config = dict(
    num_attention_heads=1,
    norm_place='pre',
    attn_scale=0.177,
    tie_word_embeddings=True,
    init='normal',
    max_grad_norm=1.0,
    warmup_steps=285,
    schedule='wsd',
    train_tokens=110400000,
    dataset='wikipedia_en',
)
Each number is 500 + 40 x the weight over its row's rms, rounded and kept within 0 to 999. Layers, rows and columns count from 0. Numbers have three digits each. The size before them is the row's rms in percent of the matrix's.

# layer 8 MLP gate, 192x64, rms 0.194, rows 114-147, columns 0-63
100:475550442492502522439517547435504548485577522441468486447466465512504491526492549462560483534466501537355471502462457498503533425481520484540454562514540472475545534510473475536505539547509519
102:521432558412500418511546483448489484497478520495484546484593415486488491465498520492471474490428488506470531511429511457498525500507595443457534488541514401502509473443522520508515529532494537
093:516501527473502521456542442464473478543506519454454479585561465581511432443582535481515467488512493513488474517530550468460506474527548508428574496440502523412513562477478509478561487518556521
104:545502503439477454495457480472503472559548520451502450568498521452442494492579516406468534482445474520543525540571541504467476436554511512533470479494400471455502499550564460502504451480490506
091:483520457497478523483469511436418554507533576526510509556543452524534522470500561468514476512534531493536492474513490579440473535495492565574485431475512544454483477525531470479481442403479582
102:543522528512539567496547587445460467519500545501423517484462540462493558514557533477532536562408570495484435569524533477496519497494472473497509451545493482452512556469540495505548524454549550
084:596477472520488559484501543508462506444574523563462486528532520414501477485491522503572535451471553481492503516484535488480482593552458388533575472491536511482467465509543493509510515482505556
112:562501416543459572525483556499553423470475510528501499529549457523545539520503500497457568545481474531498442495456442478429510524461569453517495486503452449444451557479474500484575506518518547
100:459504428486489542580516540461461494516479506422487567531548542556463530467539526535506541429485513519555441492554464482479506561559526495417505482558469450423432500486529470512523475488473490
095:625495432531466480486597520535478533528475562500546460485584488538561511522470400499499456466445505501518514550446452480507489552522464438519534520479496509454514480533504496481513530493494554
091:486482394488422503581540539486480523532561485512507529487505471441531478501507484485506544548473476481587523485414559555460546466485498572507512528541481544520496411543530506453474476501536457
125:523510423488495500563485533545477515490456506505522507575488544438486496500611485384470500486500478594489531574523510460462454504505473510476516477481471546458475557522515521481516546410528520
095:537484460440480518505529540464481512455564495534500516509445555512459432494498521458454487441566440498487473508467379486476598482477446583512463491461462458476522534455514476470476491471479555
112:542503450577498580505540559459582540520471523428519481512517493494613486475485490459553493484453532594486471492491519518527494544512506498528442473473504507463544512533532586527527489438540467
109:497514435533530547454462576483453496532517467495504553526477470548507425480569526503476409548522462495430471512519534526496549494514480546476432496391427561437525498512520509454506482479489510
095:500563430485521526480478546514502509490546527542566505481449514494482462475523479438534489502498547509548514432533508549462428496604507465539486497494431574458554466510485473575519459436521429
102:528371465505502524525494525465569447498466557414492439487577559495553519483556473490440522468557557511540488454508550549515551471497528512424524463518481457520506481519500490498526495514540461
090:549491544431431532570555419470491454525563500487505474512510426524498523453487492497484485540491548450457485511488531520501501518462598477520516516459467532592500491445585514466551452509540533
092:496478467506528486486512496558535456480462484477455495477430518470461418470627536496387478553512504561485565489469462511470550451530487507462460538498477483505505491523489525556598498517501462
150:526389480452482526510505548467431469513506489468524505515552525472514534541527549368534557415492502464513507525477508469432546496505503472483503497514457481507527478448483489473547517466566589
101:519471483561563507487525529395555499406532460483459513534513521484532417462500468492464497518494481481555497507477567463455446501578454546468487553513508494548534497561501490602516461509488480
100:525546567485483508584484522467474444515541533526465484553466538491488511483570489474468511576496549537487502500535457509433599519550519542481428526469559491463466503443486516452573515515457427
100:470517518527506542483520487474518401544466496415510463526540428453485525423554446496476536502439470575486456531514567492469508483505573426558509475433452510474479513503525464531561474473504509
109:526476484468560461467470492455428499545579483542481529452468495554510562472481506443498486495488474479428388439508498418498576571496485486495463506474418534507550499475531470501512525490549511
100:527487417558489502535518488467433508479525465505464528545487560453476483493524457469561448557551504476486503453491395497505534484519495517505498493488546523474546543474579380551482469541566495
103:484441511456440504607480558474530452481538519505501526537492476457492469540527533545463597388470521472460429537516507405482521504517488563457522512442502530488480475514538518454516523491496489
099:489529517498522561564446527459520463577455488498492505500494505485553453467470474485538520512532503517524383529408498480508519546510574449561535438457451539494562488539479552453551497458498463
098:515468450465524473446565503485468467575434525522485583504489490479459434506569548440459495469521473501445504430478448455474533504485527502515533511514499433562533504504504447433518580454544454
098:490458514509505511508510513500493473523416488506419495560483442465541570487548487492422527526415451602499477429474526520493552552536502505508497511510493406518514444598507487487484529487526481
109:457455472530433448465517497514389447535477495491477505512462542528469541518456515525534488489502454471406498514487453465472470513489517443467539574465465513461468494453495462542489608421486530
102:495507511474377505575491552486533429527501512507505522556531502532488571519536486469514553496508503530498447566504521497476474560531486510467446457482526456412497467490524461449530452501522385
100:546488527524543448453489469463506540582492549515487444534524490465419489445529469491503473517451559528412548531435476573472576496514540551502536513532488423510458535436484464502540491508531531
105:560504491478545498530565471537477501552494521566463544478509510456472553521496467504501509382495477509463513584541478506521508544460548460490522553490399451430480526452483442514510573538534512
102:563536543475466472410574515444496484507448468486550421508540495473551477419531474461495614534495518501506481479458512474505450437509485448477483470497496489441496520448503499486492455523493594
# layer 8 MLP up, 192x64, rms 0.179, rows 114-146, columns 0-63
093:481547441423469567487436499539438493490506509485557476474466476546562457554515488504518503556499485537488425437536458466480506469448555591466475480440514557519475524471536462445528560531479499
102:371487509513445495512473518507474546391530578480533508545467558503520526482534535516494526462543509528455496444532473515487497512452463575536537470486483503506521456469549461457523435459477574
109:425507519612481507435491464582523472512526510486547432544544433524474471474498476503536386540489529528560467511507491480494508464505523423471500478439514493514546557454469545494509529520537475
103:489480566496507517493536407456488504503560560509492502532480561483449569439437440477504528485482489421483536541458508487492549566499497418517578530513522464525536555506609502492506511504514501
087:507423540560515525570450551485488496490416522529462467502541540505528510544509441500471516510557476506459523447372480562526539492494549532489524501521419485424469500548449468480497508479466499
093:609490484526589500470453553487506492514479526506567449531505585481577618546467513468549509469524514513453527505505480490469486485455507567530435472551490506503515539551506514544505453506527486
089:502487516474586540494529530503496437445445549530455563538560487448515459458475475509515474528544500538447529486468536548495446542513467476518550538553494471426512458445490531466467451546511608
123:430497485509573556538473490529482503528469431494474561520478454445462558451517514510538421465492516495536585558498553426491502513547459545467483524577554556541528446457510516531518536487509472
094:526443543513408493453484480517491531515486438548493496426455532511454515541402479470534491523519506498515480516548469463544527466434487512503520466489472517498548578403508451466492587472529558
099:486500468479482538585515467485557531442508381455490530481504468498507535481482452513491501505519513455535543500498488551470456570546521527432528574561583454571508436496515483470509465536527448
094:486567573564503518515503511553478470493498537488492517540521548443514420520488482547432526561386455434452510534519550534528443486482517543456499459517488523444498489547530493486541501590524491
106:413444528528395510539487540511512539543517451542496493480463497494491488541455437486572500458447481543535450527420483468526454566495527463496530512594499496455460522432542471480481517470499474
092:488514540503463509545520502545510532591485408517442498482446490580473530443563493449530443506459496535536550487541464513522482550533496469539569562526532506518476457563483472449536570499542454
100:482526450439520551526471468459522474486539482481465500541530586536519493538485545504546549498410429523492478537511496573532519596459438539553512522463430426497493431518503497531476516504465533
100:527558484541472493476504511542494460507428531501550479433536493492476532489506482489594501494493487585579480494559568502469548464431524456483541437519583539465486562442495542504509483541527556
099:471412564507458496542506533478514507519451478503444525514482470428537480531488586509495481575544490515530480583470480483506519462483448528465505542569478433565447470556535430455493483563494515
092:466409389499523487533501505525483533475478513407465528478553520495429558473449563485449500454531508413467573517499467560510459503456485556496446524533497541509478453498505518445508491509494528
095:525510530533553503542463540517474586529540570485546456479443525527464461512509494521478581487519474496513492496463577526540618553507513458535510528484463525540579507596535452498517503480519474
104:559528609487559558593485497512519422504541546509531509520556478492538524438490476489486542490439530478496480520487504493500424521436530508495528486517553441535484465410470551464520519551514461
121:519420538520487511503459461448533523560487436498557481514529499485505521479501499482446603516514560444484467451471523485478555494554482528476440427570520529569494441492474442470500491425483560
091:475456507464474539469473538514478472518528498535550486471505507468445405522570469542488510574468507404438446513461500531555508521489518482512585483511501449505466455575488530391476493531464493
100:511480523627415509520477542537504482501468461526436487514569481533466496562514535498476417501466490517504522535522512517539534536485530404517475434540543468405510493479451520505486466520534457
113:516464423497517499483529557481419534509604521548495543517470559544504462549499509482460575508621509484469551502491481431500518516547439559454474495493511510501499479560487467492450485468451510
102:533492550514478526509445496453562508479455525458580417554580518461475446500526525544413509529523539475553562563493484480497523489549473557436487451539493492503484494497500481505481453465424565
104:478470583502587476489562461563534443512474486502482473536500556491433505495507490481553438556505558501457503576533522514493463487531458468428525575555462513487430523456531539528501563522526477
103:433499506521482570523534480470466532473480430459464505584482535562579527492437602460504475488512453568477525577528509457508493570547535430540480508512530497480520527489508473470505543450488471
100:500456518512531456528497491437539494564565487453410475508497511458443498496476502501474531525518532437580506498378408545430497464514494474539555460554486562507482448478486485480470494479491486
092:517500461447486554492485528509535521498485559543549535500526425539449445476535505495515531492510493494447494434459455528522546504539534458519625498523508541609556428514492568459477523521522510
098:453511442474509575492409494522542499531418494545477480507511458554417483520569439568504491550477441529520496446492494556497497509503563513468512507484468505488429550508472458562512418471520517
098:576475505536476476537527437450536494458522461489469470567460544456499536494583547479452509505559484514473476493561531504441524429521438495473557507547484605482558468543467544534458491497467500
113:533515531530510548496505452523532543582474536440470502437517533480450462481494480548503478558472495590466558570530560534530516499486553503458531471546495452499419566497452491525484533597502521
103:526506528535510571542530573506488506463481466406492500486460541503422444581494528518456511532538520455436459519497437485508513481471506536519479568446452542445402484443519509504472490543469536
097:479476477485459470524585463551523510518497493519471558521522419538494451402507516498496509489413528527465503406523494479523449475510592461470466541522479458568437477479507508566502546505449501
# layer 8 MLP down (transposed), 192x64, rms 0.175, rows 114-146, columns 0-63
094:566526590489528547515548488511567502505434524506434498497448479531486426536537505462450523491502509508523476428490505540499518497540480492537507495568531486411453469416546526490438492520577558
101:500499495424478506471584437492474532493419511464384529562505466450466496441521512501559515479517501511494461503492446505567481490463528445490527581470467475521529577531495450478528517477429478
113:443479464523498472500419473627513498477492500483481528538466482488465520488459524608525448543536472527544460453479450526546486499489505492492602525571568522484457519512477554489532488543473526
103:466487524594435488482474500490530467543506429473519476540459473515496474471534566613554513565552535550525452468520488429496409500536498482475516447538527519502477528500573458515515518497472543
083:536497494441566564508574515539520564543443552437507550442532493571459520503483467492528444480430457473500543465480487409553460550516534532490562487485461511521539454514460491508534444496516520
096:453512490523478519555552566522563525543444546558451494431533578524502518524443479535566538560515516524547467526522524512459476497533523482522505520493448481514556576447466465520486396459494466
090:464508458481458500528589457511535619549506485511460439486473523548539538474497496529518417527496428513511491469448473529525478479502490517533508504567498556499455507537536459445502480550588428
117:446523484543471522432514525579483521517467440442513466508551455473449551451513516399502487486449500563531566496505477442484452505486522510491439495446491533479513448407507499536459558472450476
094:444464457494530552488487527504472518494489537486556529442566469521513564464501503528451490363503536466507515470522395490517514577505488426446516435572469482504500512533544498483492480487539470
101:511457519477422519507522479521556531495442476504523480539568502472524496519455503501500557516563497492458547522488505514444515554444391499479582534510519462443546512469464499491409463515395486
100:498508467522504480514558593496510538523478485455523414563536446463525455517453505480526549502496493494484611507466508494563550443462474514547475453544519524501526495528439568510468411508492435
110:509514493530508498462491506541505428526532496506522494488491549405502536520571538514486457489462515493552541486519474532427491575490563420545549492475493449469481529568541455491610546554450510
094:477486471480481476529527507454491561612500560506455529455485524427518471465508493429503532473508427491483544509478535542458483502486514489426465517537508483502546493467545523487620472465602502
100:467482442543517531512530541477531559505563486501514480532508511436534498432452459494524463516499433527487579472501610498565532495549496533488518400521514553471510491497417522465580479493526485
098:429452524558526475573569476538488504499520523505479524576540492450570472524494528436513486483471462500443468469500507572515534503461464497503467478551540511513537465538410493524538620466530506
097:536576500470506509480483465538502476542498515528517440464452492470443472447525484371460455451463493475498498471545461536461512490560542442542491479478471564477511530482399482557558474484518454
090:552583533476510499524483484514457493484538480537526535506411490464505550529511537557531504607457533515588499510504502526444520465513527549487509574476522501465563528444582503536493463465503578
098:507523543518488431490486553491486467533504573519492509525578470540471431508511455461557494530476509467499492506501536502569525589538472487514457544471495472490455603495487437563387500525468531
108:523437481492420539447438457504523409531502502477569416467506500451515519493483544423476560494483532467467501473487501454517526530449549523538503481426552495522506488485478499521435543515401525
122:448461462498429440522464486453533452501501470451517460537414460536471505479461503525481546461565557508503488503513494497571436547557441461522501604478483528548441495441460522482470468476534529
095:555509454490513472522480570543525466536478485517492450468506521499523511446468446486488518493484563538565522495528415468528473484401578550530512496619466504434519523493477474515459566479474453
108:430507477564536490498528475498495542501489576544438547538473420531514534492509541475488499483496487437467469510475456468534438492477568524428384465521585488489539444539481508452539476474483517
105:519525517529536483495487477478475419519516528479512523552519495482489565450497438529429534509400470473431485502497565504506531484516541427546500504467496500442473497545513493486587536402596501
094:594498507473495481566481483551504522438454526464494530450390473474550573472534497546480518464456524563499424493407545494472557524451464487503470518496502524476491462521518431502483498519462450
102:483455488502490487591534500522511500492530517510423509538491468445546502562457544512471450431491507513538432478533571526586509520498507591487454581495546502519498565459540491512472491564536559
104:476463569531467546548489453509498546465529454460451580499510471544495492536563497544479502524517467511438466574514510508468470492497534568486504537489469448616478449502475537502607490487448474
098:467535457423525524538576480552492516520485501492506558468461495582512558555533554545514509504516523509480556523491499495562528450481553572511448473533491532416593548544461481494526425494499500
091:489516515579551515421422471482515534492551478551463465437507527547500520514515509516487475503474527427461509453530565548469465521500506517450548469497516492516549425572492574468545414528483445
103:535538431469572537494453501418521533459504483480457465535515541485555477571524495398540471495556501536491544505501509489483546518541482460452554468487503490520464505475436518462372496475516535
092:438527521536456517482514500518458494539496470513509496492555452509518439538510539498469453427546550481524451419476426469502508644490491583506527449463511490545472492497538526443535515553512525
105:560548538491504496382536455511510447474520537522494521522603433568507530569497502449510457502539498487497521501489556588514514496475434492464499517540469421498476526460502534434474476470475472
105:467487468576524479594486522464543445512550521506515524504536501510509457507494464473530446508460499456494448514512556493413500542520499505480458553450455460552571442489549480514620451456520488
099:545448466414477478462379503475457523503442503508515485502447461461489548483515524474511518447485491443494502567482439513501585488429496492492507506527475509506476488554556511419403504481474539